{"n_layer": 14, "d_mlp": 512, "norm_place": "pre", "positions": "rope", "rope_fraction": 1.0, "init_std_qkv": 0.0716, "init_std_o": 0.0135, "weight_decay": 0.11, "lr_head": 0.00601, "schedule": "wsd", "final_lr_fraction": 0.05, "batch_tokens": 131072, "dataset": "wikipedia_en"}
Each number is 128 + 32 x the weight over the matrix's rms, rounded and kept within 0 to 255. Layers, rows and columns count from 0. Numbers have three digits each.

# down: layer 3 MLP down (transposed), 512x256, rms 0.131, rows 219-225, columns 128-255
# gate: layer 3 MLP gate, 512x256, rms 0.142, rows 220-226, columns 128-255
# up: layer 3 MLP up, 512x256, rms 0.145, rows 220-226, columns 128-255
down219:078169162096104089085130166112115065097116131111118085100104164141142113179132144172120179156161110094159158191091117088082173173140135160127097158140166128086059135145154122096092098158129109109089136178110184075170174133164130120159127125146050190067117086139122082178121162153172133081137111141163096147084077073104085118180100096096130117095067102106215080132061138112112146117172
gate220:107145083131127078116118130139078103067132117171118177134154069107113139136098179096105126201200069140126162105102131060086136117099155164132057132109179092112099100112151084145159091168120135149221075137146147153152122108111141162111164167127097098120197046089165094098117098133111051168162095080111165106109165151120113139139177073099118075184204135151127070190164129142181139112141
up220:167084169145052138131118127098097129154153129131070203166114066088114139136143084112183145152074158094128117112164161155103149080141103066139190131120118089198155155108138105172171134128177169178107079063118106108152164148075146103135098167093146097111149154080127148143102177118103172147140114111129058100172130122137116137139113119146137086110150115102161150127116156096082149154162
down220:133180126132193155188133086179126175136117080152148105088093068119081131143116123101086136161217108144155165107154107116105050129122112129142090099043167125131154137149098138115164096094152160126160097127138166188124078173095091158154140145144087122141150115172113098110108082110126130100115045137179112185112149174064095096117133142153140067169158104160121137135159077139126122072162
gate221:139156134112098144080146141167025109157105168151131113141147085169100130130157183169133090044152102114154124153160182123092128127127139133111123145125091110135094121149121106110152122091071119163154132171077139183132118171126138090139119125108117149156102126073102164154096130132134154130167093115087114138105146093116110104175172112180169136172148138147197104089073104129148152122151
up221:118115170155106165123122108100106096102126196126097118175117110196110128147151099119053148148096120146117137152144072201162150103100161148157146100155170105082173139076137144185066112135121172174145106108128132108121196090098108072123111169158113138172178178122122137157151146109154085122100073145152041139184092150130116164105111071147145153137162125097099070116168170179127110126117
down221:104144100101165100136108118143152127105147094141139115134101123113145126103127138122144125119148129115170104110070152128132134125163129084113115159133083171169107082169104131122090126096136044096119162162131090120152084150175115132132117131095109117046082109118166087107082084122105150133156172096078152117091142161120110128115185141147113143120114083125178170129129095130103117118126
gate222:113099139223130096100113100130104140094144160142125092160121120145088130103158151153108147189143092175139166127145131157098167124147192145105175171111172153186120181136090187152141153115136120156122209101137119108184174156193173111100081124133087109154107103110137093099148175142127063123094089108122151180105109154140150109126120047097111128126117081090092153143145105173124119123146
up222:128180133141105190102129123172125093142101141119139164151106079089187149109126111162128020123130155121146169182109087091134013107140132119165134126138096166128084093133117087118040118098051155164175125118141102119151143122063143125191136170147124153143106112136212084157151115158094117096147110083171123134123149106137121152110087162170144104119139122119196169129123122120149162088078
down222:129099128158094128122172147131119071162120137152122143171103178185158099113127144171089073116110159161176141146170143217135098113210134102097129104076171050135152092131072145154140158135137087092149132154160084140138159135135098137156119128130127073160110131139127125148142139185142056145079170138161101156135098157071099087092179081153113152069160161224078125096154089122155123140141
gate223:130147157067121110075082117083162046162092132115146122059160112068116161165075154218115062168112071093120112119124175099139114050086118118115147181130092142147138079134139150109126097166139101134150199187144179168130095105141119148079085154146144083141169102206130151054129081161121091153105150068084102191128109159102121067189157075136107148171137129119136136119176099065090165130100
up223:166130153107109117107175129079135070172093118114135157092129144103093118134136091197135159132132071143148129130135089109150165064025121096127123161113150160175083101108098111103116086130173145123153150138073195170157074106123122125130094185147116113144121113176125146078101081166182056144128126134128105158162094170141116081189151078114139148162126103119111104113152076168105121153128
down223:154127096143155116148109128181102141120169179145161167168078139147135101097108141104124177116147197146096139151082076096099120176155148136138089100161136138070142187129148121147112157082082138125129094120144097106128135143131108080114131100124138164167112092071131083184126175111113167109119119159162142080127111126128152209082098154126160132113132120147082125126104156159122126125117
gate224:144130190163173095136116149176165099158133099089117070099143144119114126125136187110119139169076137193105142114151087131105139130137087132096138076111142105149129128121141111146132118119133136138114072149129077139111092086129113164126113214141164161164142188149112125136131162126149086125161083180120165160144095150093091036097203125230131191099210078112157129104104130103057068124136
up224:098133138140155142119155078110161185162131155128138127189108123177122075103085110063084156164077077160112105148063161105148138108145086125126172144066160162131117183100101116110157141136092130158045176088218125118088087121179172142135112095102099134107158141117082091124165138119116093072143132151067104128139099143153093112118139111161091143131137147191091169155104154099133098163158
down224:187166117111064157134166120130107081094138106187103125104154083039178184138150138174154095127156114087134126076197069151099191102126178090105089077197126078103122101082142183140105094177116092095131100173082144137153126147097161120100140137150150122151136121122111172121081103141151106186086172129140138173115159157145079146061111107109106105156099143101159049111114115170157176160086
gate225:127151061142112161154123179126088154123137080110105108138073148192148117076124180109121110109143112145184125154156131106155096164131114132117135155135114119076090149136168104143142081079100095123115101100128071163138097143130116129165135155154084142106096127121170128158124161127076152109117126130191132145148099112120123126095101081109128186111184096121126120104109073115123118110138
up225:094087129182119108086090150116147149157161132135132138105112106126118104129163143096122126171135171172101157135121165099138118137203020117166150095147111097145173119093135148101098093101190063065153121152112099118118085118139120109130152175194130108108113176115146136102188140132153105093090117094102130146097104115092135159155103148134113168119107147123095129119112121094167113143104
down225:121139137086178151126141091127126106122098171093094094125084195113126107089177117122132107141144151114180109079124125135140108150128134104077095194130112153094134106143113142155168162125162120173201099115198202165120151102067133173147132124096142104120094086117118146155113078128137138105177108107067154046071126084155104156116100088098165138134106137110126159143147141158132093144127
gate226:160189125150096128107088146161162083174130172132098079156150166114177192135122113060127159087228102114074129232096115116071146166154098128093092136134130185096102093182171150090062161078130161108143101111138165087149169157074131130092130169129098107084148210117138103204177158141073176139089156083106091140170181126174138186186043118223164104181099155098060178160153110130119125085141
up226:141116079125144170130102098244145124094099125192133165154134067093133131102087142140107103121171150081172165124172097118136148101106136171158144106136145129154131126165114128166104178098139147150075089083158050108188130106134119127150115167109142168140106079180115105104111129180125088082152093122083088126100117127143106097123099125132091108172139150115119124168142105167102135089118